python train.py --num_hidden_layers=15 --hidden_size=384 --num_attention_heads=12 --num_key_value_heads=12 --head_dim=32 --intermediate_size=1024 --vocab_size=2382 --hidden_act="swiglu" --norm="rmsnorm" --norm_place="pre" --norm_eps=1e-05 --positions="rope" --rope_theta=10000.0 --rope_fraction=1.0 --qk_norm=false --attn_scale=0.177 --bias="none" --tie_word_embeddings=false --parallel_block=false --init="normal" --init_std_qkv=0.0205 --init_std_o=0.0 --init_std_up=0.0205 --init_std_down=0.0 --optimizer="soap_variant" --learning_rate=0.00389 --beta1=0.95 --beta2=0.99 --weight_decay=0.2 --lr_head=0.00788 --max_grad_norm=1.0 --warmup_steps=200 --schedule="wsd" --decay_fraction=0.777 --decay_shape="linear" --final_lr_fraction=0.0 --batch_tokens=131072 --max_seq_len=512 --doc_mask=false --train_tokens=413100000 --max_steps=3152 --dataset="wikipedia_en"
Each number is 128 + 32 x the weight over its row's rms, rounded and kept within 0 to 255. Layers, rows and columns count from 0. The size above them is the row's rms in percent of the matrix's.

# layer 3 MLP up, 1024x384, rms 0.0842, rows 289-312, columns 96-191
size [109  99 105  92  97  96  97  88 109 106 106 110  92 109 104 103 101 107  90 105 112  90  87  97]
[[ 45  97 102 186 169 136 139 144 134 156  80  70 118  90 109  57 148 141 172 146 131 129  85 103 179 120 139 165 141 141  89 104 161 165 144 132 160 211 129 139 147  88 129 142 184 177 127 159 143 138 116  81 148  83  67 112 114 112 128 139 148 155 159 142 109 168 138 255 144 114 151 208 100 123 149 157 162 141 132  69 138 168 132 124 107 133 165  84 111 147 127 125  95 165 113 134]
 [174 137 106  79 128 128 151 145 132 143 130  97 204 162 126 111 109 130 106 112 135 102 117 147 129 126 140  75 127 113 113  84 120 128 170 155  90 162 129 164 140 149 100 115 129 100 111 133 150 155 117 150 120  78 146 127 102 158 106 201  90 114  92 107 158 146 143 182 174 127 142 161 133 116 175 151  63 136 146 152  92 160 139 119  94 148 108 104 158 143  76 211 164  92 138 106]
 [186 163 153 174 182 179  89  84 149 135  94 140  51  94  75 149 127 115 184  96 108  98 106 123 124 162 170 167 146 112 167 161 190 150  99 155 101  93 148 170 141  94 126 140 153 137 136 114 127 142 123 136  79 141 136  94  92 134 143 179 103 158  77 118  73 135 152 132 122 134 107 100 116 160 130 120  96 163 136 158 142 162  33 111 119 109 145 173 144 145 152 181 108 111 155 106]
 [116 124 128 115 165 133 174 104 131 155 109 150 149 106 149 110 129 102 110 126  81 127  66 136  64 148 102 128 122 130 191 139 145 120 101 140  91 121  74 135 111 159  73 113 111 138 115 153 125 107  99 136  68  98 123 158 134 174  83 133 180 134 125 103  76  95 106 154  91 133 141 148 110 102 107 170  66 169 127 135 157 164 121 116 131 179 112 144  71 167 133 141 118 118 151 114]
 [165 124 122 112 133 123 106  97 129 187 167 111 120 178 199 156 139 136 151 159 118 129  82 107 117 132 145 126 143 168 123  93  93 166 174 109  80 141 138 104 108  98 152  71 158 170 173 114 128 128 129 205 152 140 187  28 111 103 192 103  80 128  96 178  94 185  97 151 200  76  92 150 113 170  89 104 149 113 106 117 132 127 129 147 129 159 115 112 148 122  84 115 176 168 143  73]
 [147 128  50 116 114 140 146 156 128 102 158 105 170 109 104 156  88 160 107 144 114 124 127  76  80  84 162 164  97  90 114 105  99 180  94 184 127 147 143 112 137  89 115 179 148  87 157 143 130 131 139 112  84 118 176 142 155 135 160 141  80 153  88 142  91 120 174 127 111  96  57 111 112 106 156 154  97  77 176 108 181 125  67 132  96 161  89  90 110 144 173 123 124  92 114  99]
 [129  81 130  93 118 142 158 117 162 175 159 142  98 123 117 123  69 101 125 127 126  83 178  77  81 117 172 123 160 150 188 114 183  55 124 150 147 141 108 123 128 156 149 129 180  97 159 168 141 155 132 120 137 134 106 150 117 137 104 134 216 179 154 135 107 151 142  87 157 163  99 110 162 103 105 118 126 122 141 133 113 116  85 196 113  71 109 102 131 129 161 114 105 162  74 140]
 [146 139 125 169  96 110 137 126 184 157 162 140  56 154 146 170 150 118 139 109 162 154 165 114 138 107 114 176 140 107 134 111  43 133 134 134 178 113 155 110 185 185 132 189 147 104  99  99 115 134 119  99 126 141 102  80 155  88 100  63 136  89 133  55 149 128 170 124 135 150 146 193 143 173 140 124 185 123 142 132 160 133 106 139 137 128 188 120 182 176  84 157 172 109 191 137]
 [ 91 123 169 135  62  98 128 108  91 125 100 161 124 141 181  97 138  75 145 181 137  72 191 154 154 102 148 179 122 116 149 146 202 138 103  74 158 136 117 119  96 153 155  98  83 103 183 111  85 141 141  95  87 136 190 187 120 154 119 122 137 177 118 192  74 127 117 139 204 133  93  80 106 150 115  83 111  93 170 103  93 157 112 144  88  99 125 149 130 140 107 174 131  61 120 127]
 [170 118 149  97 131  92  96 130 161 127 150 141 115 126 116 131  86 134 153 164 209 138 150 117 168 142 100 163  91 127 109 134 134 149  91 157 145 107 103 120 235 111 109 193  68 126  78 118 189 170  88 106 131 139 138 131 177  52 150 105 168 131 179 117 123 102 164 121 160 118  82 118 135  90 119 126 171  93 132 140 111 165 159  86 152 118  94 174 149 181 124 135 156  93 176  98]
 [158 134 124 155 137 174 138  98 134  72 138  95 159 125  89  79 145 167 143 119 138 116 177 131 107 152 165 139 117 141 101 128 131 115 142 128 166 163 139 119 119 119 160 169 125  95 146 151 166 141 171 113  98 151 124 137 165 154 138 225  33  73 113  98 113  30 120  99 146 122  81 126  68  73 148 157  94 198 138 134 128 165 108 101 148 147  62  74  84 184 116 103 129 160  90 143]
 [139 171  74 121 114 167  75 145  89 138 183 159 105 173 147 133  94 117  85  82 104  78 124 172 149  69 143 106  79 178 140 126 129 114 150 143 179 126 126 136 165  92 134 107 162 112 112 177 129 164  86 156 188 132 126  90 103  88 118 102  86 150 149 191 134 172 157 164 107 145 151 112 139 144 111 181 138 110 130  90  44 139 133 170  96 132 129 113 129 119 184 176  73 111 143  96]
 [179 161 112 150  91 106 119 160 160  55 145 116 122 166 160 131 114 125 130 140 109  89 102 128 108 154 152  93  91 128 102 106 151 143 124 154 127 125 110 196  83 108 107  99  94 127 112  80 132 133  98 155 127 199 111  60 152 122 140  51 132 188  69 107 103 123 222 119 121 163 167  64 160 130 142 107 132 113 147 132 148 101 134 120 133 115 137 123 151 136 142  90 100 120 167 152]
 [127 128 121 167  82 105  80  96 123 187 131 149 200 123 105 107  96 137  80 134 131 126 124 135 106  67 164 144 161 146  52 151  83 152 181 143 101 128 132 142 146 142 155 111 148  93 118 183 170 124 128 174 125 146 160 134  92 134 122 117 122 154 167 103 124 120 135 119 109  99 128 119  59  99  63 166 139 128  75 129 110 102 149 114  98  95 148 123  72  71  98 109 135 115  90 118]
 [ 96 100 159 155  81 151 100 117 111 139  39 122 150 151 132  58 105 122 108 141 105 126 100 123 155 120  98 152 203 143 101 133  90 159 163 122 161 129 116 125  86  84 121 132 121 120 187 115 147 179 158  88 119 122 159  67 123  64 136 118 171  63 163 120 122 122 123  86 157 151 110 151 119 122  69 131 140 108  98 166 124 162 143 139 166 101 139 175 131 177 127  92 131 158 138 126]
 [184 116 101 128 106 147 135 140 150 111 143 140 175 124 173 146 175 111 134 146 106 129 126 101 130 150  92  76 125 140 102 103 118 107  96  63 101 249  91 127 127 144  75 139 148 130 147 136 127 150 183 167 145  92 116 108  99 118 128 194  93  83 136 101  80 118  87 148  70 165 110 151 133 133 111  98 170 123  69 161 139 125  59 117 123  91 144 155 128 125 150 132  84  82 152 117]
 [125 105 135  80  76 111  91 136 128 138 173 181 128  80 152 136 117 132 135  79 125 101 126 157 122 175 107 180 109 139 153 131 165 121 117 129 143 114 118 111 112 150 149 155  87 101 111 122 167  95 137 165 118  82 152 179 141 126 112  81 158 138  93  87  40 167  90  58 192 130 100 157 146 117  98 117 146  70 137 128 121 128 137 114 173  92 141 101 114  92 144  88 108  85 108  83]
 [134 151 162 175 120  91  82 125 108 155 130  86 128 134 161 106  66 125 116 144 106 134 130 185 117 172 162  94 169 162 129 186 109 130 125 121  86 132 144 153  91 169 133  90 171 127 120 160 126 161 170 107 133 133  78 133 118 110 134 109 159 113 168  94 107 159 113 115  86 142 156  61 166 142 146 144 165 107 139 144 151 132 119 132 100 141 121 127  28 141 101 163 144 124 153 142]
 [147  37  66  75 126 134 123 165 114 100 131 133 169 127 101 122 104  36 143 157 129  96 163 163 127 132 141 128 109 135  65 122 107 145 202 105 151 155  96 124 142  57 143 147 124 139  90 112 110  87 145 160 113 105 127 163 132 129 174  51 124 127 131  93  92 121 104 107 114 199 108 146 146 137  54 147 141 128 144  88 157 160  81 141 123 162 117 110 100 139  65  66 123 129  80 217]
 [123 144  81 123 105 184 120 135  63 168 161 106 134 110 106 149 107 137 177 139 164 182 101 130 135 170 169 170  96 137 170 162 128 124 103 147 124 127 122 145 138  85 145 119 132 177 174  88 178 144 178 153  93 127 123 114 145 113 135 154  67 115 151 125 120 159 135 141 119 167 129  72 164 162 136 133 145 164 150  95 139 159 153 127 103 137 136 112 132 148 116 195 107 144  49 120]
 [149 137 171 120 161 124 146  71 140 132 167 155 128  55 100 166  94 125 134 140 144 145 165 160 122 105 106 125  96 112 143 143 160 135 169 162 126 122 100 201 132  95  75 121 131 128  81 148 187 161 150  96 152 117 160  68 135 120 122 154 143 161 121 169  81 118 115 181 132 162 115 172 146 118 126 106 103 154  93 139 120 189 126 171  60 101 140 131  75 130 138 134 119 121 116 104]
 [150 107 108 142 118  64 112 110 124 123 135 137  88 124 177 126  62 164 138 113 143  92 163 151 126 132 108 134 133  78 128  94 189 115 163 104 166 155 149  99  55 163 142 137 155 105 192 105 155 110 133  84 120 129 161 100 126 113  94 169  95  95 106 135 116 106 120 140 157  92 116  83 128 113 163 128 122  99 161  86 152 187 143 145 129 155  97 220 111 164 149 159 132 149  59 193]
 [146 172 121 141 139  19  83 110 174 185 168 161 123 132  96 136 191 124 132 152 110 155 138 191 147 110 124 113 117 113 136  97 100 154  56 152 108 124 147 138  93 182  77 173 108 167 124 150 158 129 108 204 123  73 105 112 205 148 145 114 133 111 122 136 154 139 144 102 116 168 123 139  89 164 136 161 121 157  59 123 142 170 140 145 128 113  68 142  73 141  78 162 140 141 148 101]
 [148  90  98 100 170 164 130 135  60 158 148 115 168 158 118 182 112 136 202 110 157 115  82  81 155  69 166 108  95 167 105  90 117 127 162 102 147 171  92 108 115 135 116 145  64 106 158  82 150 142 162 140 158 129 141 193 126 201 117 122 148 133 108 103  75  90  96  87 118 127 133 110  83  94 124 157 192 128 119 108 192 128 121 125 142 157 137 166  90 131 126 107  99 111 175 134]]
# layer 3 MLP down (transposed), 1024x384, rms 0.0757, rows 289-312, columns 96-191
size [107  98 106  92  85 100 104  88 103  97 103 112  99 106 101 106  98 109 104 103 109  93  84  92]
[[ 95 144 173 124 145 172 130 106 136 153  87  70 112 120  98 159 140 134 106 122 105 110  84 142  91 136 141 115 111 138 134 124 156 161 125 133 145 127 140 103 165 123 138 137  92 136 159 127 103  54  98 133 150 117 123 191 132 197  71 126 130 130  65 171 109 154 192 185 171  90 153 155 142 106 111 162 192 129  84 121 122  67 151 165  73 179 157 162 147 114  82 196 158 127 170 194]
 [135 133 129 158 202 156 134 135 146 168 142  97 136  96 122 156 123  99 156 145 144  88 133 147 145  94 100 157 125 190 100  89 126 126 164 123 140 110 101 128  97 117 141 147  84 122  73 142  79 151 119 154 107 118  90 120 160 166  96 112 136 201  60  76 119 141 122 157 118 157 149 173 120 138 149 147  81 149 190  86 132  72 112 117  83 111  83 113 150  86 103  74 163 148 205 123]
 [129 143 111 141 192 109 152 123 142  89 116 151 118 151 107 156 143 190 150  83 102 122  86  68 171  88  69 156  97  73  83 174 122 116  90 115 121 164 105 132 119 113 125 144 118 104 152 146 137 135 115 165 130 127  83 134 116 176 105 141 162 141 114 111  91 164 122 127 176 154 133  67 107 141 158 172  56 148 124 138 156 118 102 115 101 149 131 178 138 110 132 124  78  90 101 140]
 [144 145 131  78 152 133 133  41 157 159 158 134 120 100 173 171 149 144 134 137 128 141  39 154 122 123 141 136 145 142 163 114 124 115 162 140 109 149  53  94 133 174  49 168 110 140 143 138  79 108  86  78 120 135 172 128 143 124  88 101 151 117 137 125  89 101 134  97 138 152  94 107 173 140 105 177 108 170 164 107 199 157 137 116 156  91 146 150 143 153 124 137 152 201 155 108]
 [165 124 160 110 123 135 112 132 107 109 148 107 115 151 125  83 107 193 121 150 110  74 118 162 143 189 191 171  94 134 124 183 105 167 165  99 148 119  94 138 124 146 178 173 125  60 133 119 132 164 138 145 127 139  74 154 148 106  89 160 130 111 173 189 168 134 108 123 104 121 161 128 119 127 158 140 170 127  85 206 109 156  92 126 112 135 188 134 109 174 135 255  73  72  98 122]
 [163 149 109 111 131 138 149 101  90 139 178  78 173  83 149 102 124 152 173 154  70 120 168 163 156 119  71 131 107  75 130  64  87 127 113 153 191 102 145 100  89  79 175 142 107 127 161 127 129  87 137 185 164  92 156 120 146 126 127 151 115 169 115 134 121 142 177 131 192  87 125 163 104 113 160 116  99 119 128 136 156 102  92  87 146 137 108  88 151 103 133 139  75 192 145 143]
 [114  74  60 131 142 120 115 123 155 161 129 116 117 180 102  81 148 148  79 140 142 140 147 112 109 104 165 120 118 144 189 126 144 102 112 108 135 130 115  90  96 171 149 166 188  82 126 165 119 188 111  82  96 117 111 150  72  98  62 141 188 126 182 201 143 148 156 131 103 169 118 102  98 143 116 163 153 179 175 147 151 112 115 162 152  77  73 128 160 107 136 114 122 146 134 128]
 [193 119 115 123  77 187 115 106 125 124 127 131 196  94  94 223 154 133 141 134 168 125 151 116 118 123 139 131 123 138 146 134 101 128 171  95  95 102  83 103 120 109 146 152 121 118  70 154 122 128 136 175 136  88 117 130 148 171 108  79  81  74 149 146 120 162 133 138  67  71 122 120 110  72 135 114  78 164 133 130 155 154  97 106 143 137 149 107 106  98 161  99 123 174 112 183]
 [147 122 112  98  98  92 149 154 113 104 113 172 155 124 127 127 137  94 206 124 145 106 124  57 165 149 146 186  86 147 150 148 129 151 110 153 122 125 100 103 143 124 187  96  60  96 179 130 111 107 142  89 200  75 182 190 107  66 150 125 133 148 168 123 127  97  95  87 184 117 103 123 159 166 211  83 112 120 133 150  91 102 149 143  77 112 161 172 111 108 130 165 122 115 177 145]
 [162 105 114  78 143  73 144 117 133 180 119 135 116 104 134 183 131 150 117 106 160 120  94 126  69 118 122 102 187 134 108  90 115  80 104 169 113 135  58  85 148  92 114 159  81 125  86  96 141 151 127 133 148  89 135 118 165 121 101 158 109 131 131  94 125  74 136  59 141  92  82 122 132 124 116 137  94 145 101 139 136  97 117 114 106 135  94  88  99 179  78   0 169 148 141 109]
 [147  90 120 101 125 127  60 127 138 109 141 137 138 115 128 166 110  55  94 158 152 119 118  98  87 121 120 114 115 165 116 161 168 100 112 142 139 127  61 153 159 157 195 143 152  99 121 187 161  98 203 145  85 152 129  84 163 167 126 140 123 113 105 115  91  82  44 106 137 103 139 129 105 135 135 154 124 149 171 115 150 150  81 124  82 136  73 103 135 201 169  18 148 145 127  70]
 [119 101 114 121 108 165 120 132 120  92 129 123 135 156 109 159 128 103 177 146  71 152 112 117 106 102 145 137 128 114 122 139 136 102 135 152 117 123 101 130 183 106 145 155  88 126 132 152  93 182 117 121 109 146 134 127 110 134 168 149 165 138 175 181 143 130 114 156 122 181 102  87 171 114  85 157 101 118 140  77  65 133 131 100  46 162 123 101  98 160 173 124 112 116 169 141]
 [112 161 120 113  83 123 121 104 202 113  84 144 112 124 156 127  85  52  82 125 119 116 142 122 125 149 169  63 112  91 105  92 162 141  80  99 101 153  87 135 106 149  96 178 114 124 135 105  73 134  99 163 134 158 120 106 140 100 115 125 126 203  32 105 104 121 113 126 149 147 168  81 127 188 170 102 143 145 104  95  95  97 101 111  73 145  83 132 131 103 164 193 119 164 149 162]
 [130 105 105 171  87 128  37 100 207 137 102 118 255 171 149 115 131 117 140 154 140 141 140 115 147 130 100 184  62 131 123 172 118 159 121 137  75 130 193 146 163 137 161 120 125 126 127 121 110 142 181 106  92 143 161 147  93 135 115 165 120 106 215 134 149 133 167 144 126 142 116 106 145  95 131 176  63 198  96 134 139  88 120 142 121 154 155  85  97  49 110 167 110 119  72  45]
 [188  91 132 101  91 126  86  82 137 142  98  96 153 174 153 187  86  81 106 131  46 116 131 135 168 136 126  93 193 106 108 159 135 121 178  93 133 121 157 149 104 120 150 187 176 111 132 136 200 137 151  86 131  86  90  93 151 152 137 117 134 121 140 112 113 157 182 105 109 132 167 127 185 114 132 169  89 172  79 178 116  92 117  89  98 139 102 109 127 184  98 114 134 106 172 119]
 [128 141 120  98 106 139 117 126  96 121 114 137 144 141 119 143 123 209 105 181 146 126 125 128 156 134 149 120  95 158 162  93 116 107 184  94 150 145  99 103  88 108 118 130 146 105 126 128 176 131 137 150 139 138  98 140 105 140 196  84 149 130 134  70 137 113 159 129 149 174 117 111 124 167 125 125  78 120  90 160 127 111 151  73  84  55  86 149 127 149 135 121  95 101 173 138]
 [158  82 110 105  80 177  60 160 160 117 163 136 132 117  95 113 143 157 165 121 161 141  71 158 158 114  90 153 113 170 127  82 135 141 170  96 121  91 102 101 119 154 119 107 140 139 117 112 130 144 149 133 141  97 160 132 173 115 142  84 150 122 101  86 152 101  55  96 171 134 136 114 154 150 118 126 174  70 172  68 144 149 133 179  86  98 119 122 137 140 177  41 121  95 113 116]
 [127  91 100 132 130 188 101  76 110 148 139 113 149  77 121 152 133 119  81 187 117 138 119 140 127 161  94  89 139 155 135 118 119  77 139 102  67  82 100 101 138 132 124 112 185 173 156 151 146 106 117 122  92 108 148 145 119 148 154 106 183 122 255 121 103 145 187  92 169 143 116 154 131 147 107  70 114 141 189 155 104 143 136 133 126 147 175 177 112  86 156 142 109 114 128 146]
 [106 170  53  96 194 195 157 129 119  94 127 162 140 124 139 130 110 100 142 114 165  78 156 118 144 139 135 138  64 180  90 124 110 121 171 152 148 160 127 155 120  90 136 197  77 179 162 132 121  99 104 147 113 161 143  98 140 112 126 136  61 111  59  41  97 173 110 185 119 183 155 164 138 180  59 127 119 101  98  97 163 141  90 131  53 134 151 121 114 103  95 105 131 154 157 192]
 [118 130 110 109 122 117 131 119  98 197 132 145 136 114 128 133  91  59 104 154 152  97 117 148 137  95 126 145 157 101 143 130 188 156 197 149 134 115  94  79 117 112 176 139 165 156 155 110 150 159 193 101  69 138 108 132 124 145 192 145  78 128  63  91 137 176 169 124 170 148 133 156 116 215 119  73 122 183  89 164 109 117 111 121 133 168  96 142 136 164  99 143  97  87 111 119]
 [121 119 125 174 151 125 177 146 140 141 110 107 164 117 102 168  90 138 116 163 128 107 154  99 171 144 129 104  66 118 130 121 113 103 157 138 122 131 132 185 160  91 134 103 166 187 159 160 149 197 125 151 124 116 118 139 122 181 120 182 107 129 154 155  99 119 136 184 126  97 144 180 106 149 119 178 130 171 157 199 169 131 147 187 152  79 107 129  78  80 124 255 183 141  65 106]
 [176 174 165 142 153 129 122 136 108 132 162 189 128 108 134 149 143  98 144 147 174 127 113 107 103 133 190  92 121 105  96 138 129 116 124 143 154 136 143  63 137 145 155 135 162 102 150 130  94  67 169 124 141 144 202 108  93 124 155 134 150 101 125 115  95 139 119  89 135 133 168 121 142  96 105 175 127 115  39  81 117 153 164 147 106 195 108 121 125 161 167 206 101 144  80  93]
 [127 166 124 121 153  75 122 140 147 185 189 105 163 105  42 122 113 117 120 122  93  97 144 187 111 133 164 144  82  54 109 143 147 119  83 122  63 170 118 111  92  99  69 162 112 160 130 127 172 135 128  98  92 113  96 159 158  96 169 119 158  71  87 141 129 135 180 125 105 153 114 110 105 125 129 147 125 181  78 123 188  94 135 112 216  85  92  95  96 174  87 131 134 144 141 122]
 [ 82 129  98 133 104 135 106 168 148  89 133  74 148 135 112  99 125 119 138  43 171 119 166 136  83 135 154 116 150 113 109 128 145 181 112  55 128 135 106  60 136 121 164 108 111 221 199 103  99 171 137 143 116 133 133 168 114 154 135 110 135 103 148  83  84 122 118 178  60 155 166  94  77 118 113 122  88 160 218 135 129 110 172 134 109 154 138 166 107 126 136 216 105 143 160 104]]
# layer 3 MLP gate, 1024x384, rms 0.0846, rows 290-313, columns 96-191
size [105 105  94  93  96  95  88 101 105 100 109  96 106 104 105 105 108  97 100 116  94  86  94  94]
[[ 94  64 132 180 126 130 101 135 155 167 117 188  99 117 116 126 150 146 155 110 171 107 112 120 164 189 148 150 147  90 114  87 113 150  60 141 148 127  82 109 149  86 134 133  89 173 102 135 129 117 148 102 126 186 152 137 172  79 113 121 126 141 133 175  97 176 133 114 142  97  93 141 160 167  72  86 144 139 154 122 221 160 145 115 138 125 165 180 120 128 128  94  85 165 123 112]
 [122 125 125  99 148 126 114 148 102  58 175  69 131  82 132 120  97 121 118 152 117  92 121  70 136 143  94 208  57  90 178 142  88 130 102  89  86 158 123  85  95  96 136 144 132 142  80 168 165 115  68 169 164 117  56 147 100 144 161  96 108 119 169 154  81 122 170 130 106 177 132 139 108 134 143 153 124 114  90  81 100 126 109 155 135  67 141 150 131 113 106 137 136 131 126 181]
 [119 115 111 152  51 121 132 196 141 160  90 134 146 170 182 149 122 195 168 175 188 102  94 104  77 128 123 138  59 118  52 125  46 204 131 115 147 135 106 170 141 113 141  94 161 107 132 102  88 172 175 149 132 125 141 121 160 136 135 102  75 137 136 103 153 110 120 111 147 145 159 114 136 136 179 104 169 142 170 142 146 121 160 107 145  75 120 154 128 110  68  26  98 120  98 117]
 [182 134 151 163 116 129 124 114 165 116 125 103 139 159 125 119 111  96 149 104 113 112 209 122 116 158 164 114 129 138 143 134 123 112  93 129 135 122 146 123  99 102  96  66  95 140 150  94 177 100 165 108 158 123 166  94  81 129 170 146 164 123 132 122 114 116 164 178 113 146 130  94  51 167  62  89 139 121  76 136 135 170 176 126  78 138 179 107 172 125 159 130 179 147 172 136]
 [156 172  74 148 125 122 143 162 138 101 102 122 172 118 105 135 127 180 144 147  81 127 112 123 100 135 156 156  68  80 134 102 105 156  75 146 119 121 173 127 135  76 103 144 146  74 123 162 135 165 162  90  72  96 164 161 165 155 156 121 122 157 110 168 116  71 180 111 160 124 112 153 106 117 119 170 133  63 171 102 216 122 115 135 113 178 131 121 104 112 147  96 131 103  88 118]
 [111 186 130 147 132 115 126 154 142  82  66 121 176 135 118 108 192 146 142 122 118 144  96 196 185 164  67 117  85 121  51 141 125 144 119 124 137  68 111 125 120 103 173 113  99 157  98 144 156  99 118 118 172 133 123 124 107 125 148 147  79 100  88 105 164  75  98 145  94  92 146 118 114 101 135 112 124 132 107 134 163 149 132  97 180 197 173 146 127 146 120 142 139 137 162  87]
 [ 71 142 183 111 140 137  44 168 120  81 134  86 117 112 115  97  93 155  79 132 123 110 165 120 170 128 112 112 121 150 149 131 155 136  93 103 156 108 114 155 117  65 143 125  88 116 162 162 159 153 120 132  79 118 124 140 125 107 164 114 109 131  81 149 102 122 126 150  95 145 135 101 120  92 112 112 130 147 105 101 124 130  76 184  92 125 106 118 154 148 181  89 147 191 138  55]
 [116 169 189 166 175 145 105  73 120  51 145 124  97  61 185  71 106 120 137  98 148 146 184 128 133 132 105 118 132 142 146 134 131 122 187 129  93 113 114  79 101 144 120 122 181 118 139 168 104 135 192  99 142 144 127 120 180 111 140 164 108  92 145 138 122 126 137 185 148  99 129 151 120 116 165 110 108 141 133 105 113 134 136 129  99 181  89  71 166  71 114 126  64 135  62 141]
 [ 85 119  87 151  66 151 148 124  99 145  92 102 185  90 140  84 137  79  94 140  63 158 130 126 109 125 147 137 153 105  82  85 127 120 170 144 108 178 161 152  53 160 138  89 166 143 149 162  68  86 185 134  84 161  77 156 119 133 141  91  97 168  91 164 106 146  81 107 118 161 202 120  99 147 126 108 136 167 209 148 101  95 114 159 125 128 131 145 125 134 105 171  96 113 136 152]
 [138 149 139  88 101  97 129 183 123 165 143 152  68  79 113 190  69 141 115 138 123 129 110 103 196  97 117 136 177  94 166  97  92 205 116 117 113 114 144 153 168 162 107 122 170 157 109 108 126 128  85 139 161  96 146 109 106 133 106  37 153 204 129 168 113 205 184 207  94 100 113 102 139 198  96 114 171 125 127 107 146 111 168 149  90 118 196 151 167 104 145 151 166  90 151  72]
 [122 127 159 122 208  89 191 148 147 134 143 101 119 152 162 201 136 113  87 134 142 122 137 179 139 150 110 137 129 118  95 160 131 104  97 107 119 147 139  63 103 184 148  95 125  93 234 131  88 106 119  64 163 136 106  84 162 132 121 136 124 105 127 165  88 102 106  90 139 154 130 145 118 113 167 127 205 110 148  51 219 126 128 118 159 147 130 114 100 164 109 136 115 186 143 124]
 [ 95 150  74 175 156 118 113 150 168 117  89 104 144 161 140  80  99 108 149 157 150 110 129 158 149 212 115  88 103 177 133  76 166 137 119 116 163 145 121 131  62 135 103 177 137 146 131  99  76 134  98 126 118 135 175  92 108  86 102 110 121 176  62 119 120 127 132 116 138 140 192 117 137 148 123  97 145 145 124 124 118 112 131 132  97 121 121 133 143 109 169 103 102 108 159 162]
 [124 165 118  92  98 133  26  99  84 141 137 110 180 141 181 119 132 150  93 142 190 172 168  94 136 101 181 125 162 115 142 220 114 143 141 133 128 156 153 125 122 182 172 173 126 116 174 132 144 126 169 127  80 139 112 120  83 159 110  90 180 123  97 129 159 135  93 160 154 148 118 108  80  99  81 105 128 122 114 129 110 142 139 170 164 143 144 189 137  27 164 123 127 124 130 103]
 [207 110 105  58 126 195 151 127 129 137  99 110 167 111 140 150  96 104 189 153 165 158 164 124 137  99  80  67 141 131 130 126 113 170 107 171 111 210 156 165  78 129 184 136 168  95 159 109  85 122 111 102 169 113 166  80 149 159 120 125  85 202 166 134 120  91 158 152  39 140 168 145 132 177 136 152  76 116 154  79  96 172 102 172 174 133  99 125 179 112  65 111 161 193 134 148]
 [122 226 151 154 142 156 120 165 137 175 124 135  69 116 111  94 106 128 200 118 140  73 153 163 145 129 210 182 137 165 185 125 115 133  86 152 167 120 150 100 155 157 120 141 125 136 104  84  70 112 110 116 139 177 134 136 125  95 152 110 126 150  91 138 100 140 113 116 154  75 145 111 134 133  82 118 121 112 150  98  77 144 160 159 186 158 143  99  94  98  62 194 169 163  63  98]
 [150 118 147 186 177 121 189 106 133  79 130  78 140 186 116 115 152 144 120 149 141 141 134  90 117  89 124  89 161 136 180 125 119 122  97 126  90 152  97 121 136  91  87 129 170 192 141 165 102 138 148 113 153 176 103  89  99 121 146 246 104 120 158 158 179 100 168 138 120 153 145 109 113 158 158 122  84 147 140 144 127 131 137 138  72 180  86 163 119 226 113 169 106 165 181 159]
 [145 183 168 150 116 136 175 161 154 132 167 133 134 146 138 114 115 109 155 163 144 132 122  94  98  91  99 130 168 127  88 153 124 154  68 139 127 155  83 202 116 146  99 128  90  83 177 124 135  82 105  63  99 198 159 123 151 100 112 134 126 136  92 130 133 103  98 164 127 146 128 107 183  79 163  95 160  23  98 120 123 172  39  93 127 171  81  74  86 116  89 137 118 144 128 173]
 [114 100 111  88  88 113 129 152 149 155 146 150 111 150  97 103 131 100 134 101  94 149 146 134  84 115 119  25 135 153  96 114 146 126 148 139 145 143  89 129 125 131 152 160 131 149  41 139 162  73  86 145 132 155  95 113 112 159 177 127 155 140 170  80 179 124 141 163 163 169  86 182 193 123 106 134 163 173 140 133 179 145  78  96  85 172 132 140 126 164 108 125 112 129 107 165]
 [ 92 142  84  97  86 159 136 157 126 137 170 114 151 133  90 134  86 115 108 120 103 149 163 108 119 141  64 148 137 167 127 106 178 115 166 131 104 128 172 115 160 118 130 142 100 142 113 131 140 140 126 100 144 131  74 150 142  73 127 143 123  94  92 120  69 173 144 141 116 149 158  73 178 156 135 149 143 133 149 134 135  98 116 110 118 139 139 139  52 123 127 153 129  93  69 112]
 [ 74 185 125 113 143 130 123 142 144 144 215 143 138 108 100 152  96  63 163 125 180 181 148 116 146 122 146 168 141 123 131 116 164 134 152 132  97  94  47 151  90 142 133 133 120  61 124 117 180 216 152 116 168 129  81  72 160 124 118 118 115 165 133 158  80  92 174 197 117 162 145 141 142 107 123  89 101  81 103 155 123 141 149 103  53 153 168 142 132 120 103 105  79 107  94 103]
 [164 143 156 122  68 101 115 157 108 169 130  73  84 127  93 144  97 153  76 101 115  89 120 139  90  84 161 131  86 108  95 158  96 118 134  94 124 102 114 136 105 168  50 180 104 150 119 135 103 136 192 133 155 147 121 133 116 170  85  90 147  99  89 154 124 117 101 211 126 156 105 111 101 144 134 126 102 100 141 117  71  76 131 139 128 173 144 150 125 138 150 133 149 192 147 155]
 [166 134 107  90 119 108 112 141 118 164 104 190  79 138 138 116 136 144 131  87 123 174 131 155 142 101 171  89 112  84 112  76 182 123 112 117 134 124 134 139 127 174  46 189 117 136 116  93 120 120 124 185 161 120 107 131 140 160 158 144 118 146 112 122 171  79 147  84 151 112 133  85 168 142 167 134 144 209 164 153 170 160 193 142 119  94  92 167  51 146 110 100 113  84 169 132]
 [100 172 143 141 121 111 104 122 151  98 121 123 141 123 137 141 158 173  96 171 180 123 165 122  37 150 183 198 119 144 110 131 109 151 144 126 167 112  90 115 214  68  86 207 166 208 192 112  58 155 111 144 155  53 121 127 123  71 104 130 111 104 141 137  95 178 143 109 138  83 158 121 137 138 139 167 140 153 157 130 130 106  94  98 127 130 124  95  82 138 136 158  84  99 150 107]
 [100 117 171  97  87 157 108 107 103  99 128 126 137  87  88 109 119 126  87  93 124 196 152 120 111  72 109 111 124 148 152 138 148 172 148 111 126 122 166 148 122 134 105  69 130 159 138 112 119 137 103 116 124 166 109 134 133 108 192  73 127  98 139  89 170 156 103 133  54  85 161 144 151 170  74  95  67 118  75 156 174 127  90 144 161 107 162  80 122 136 132 148 137 102 139 195]]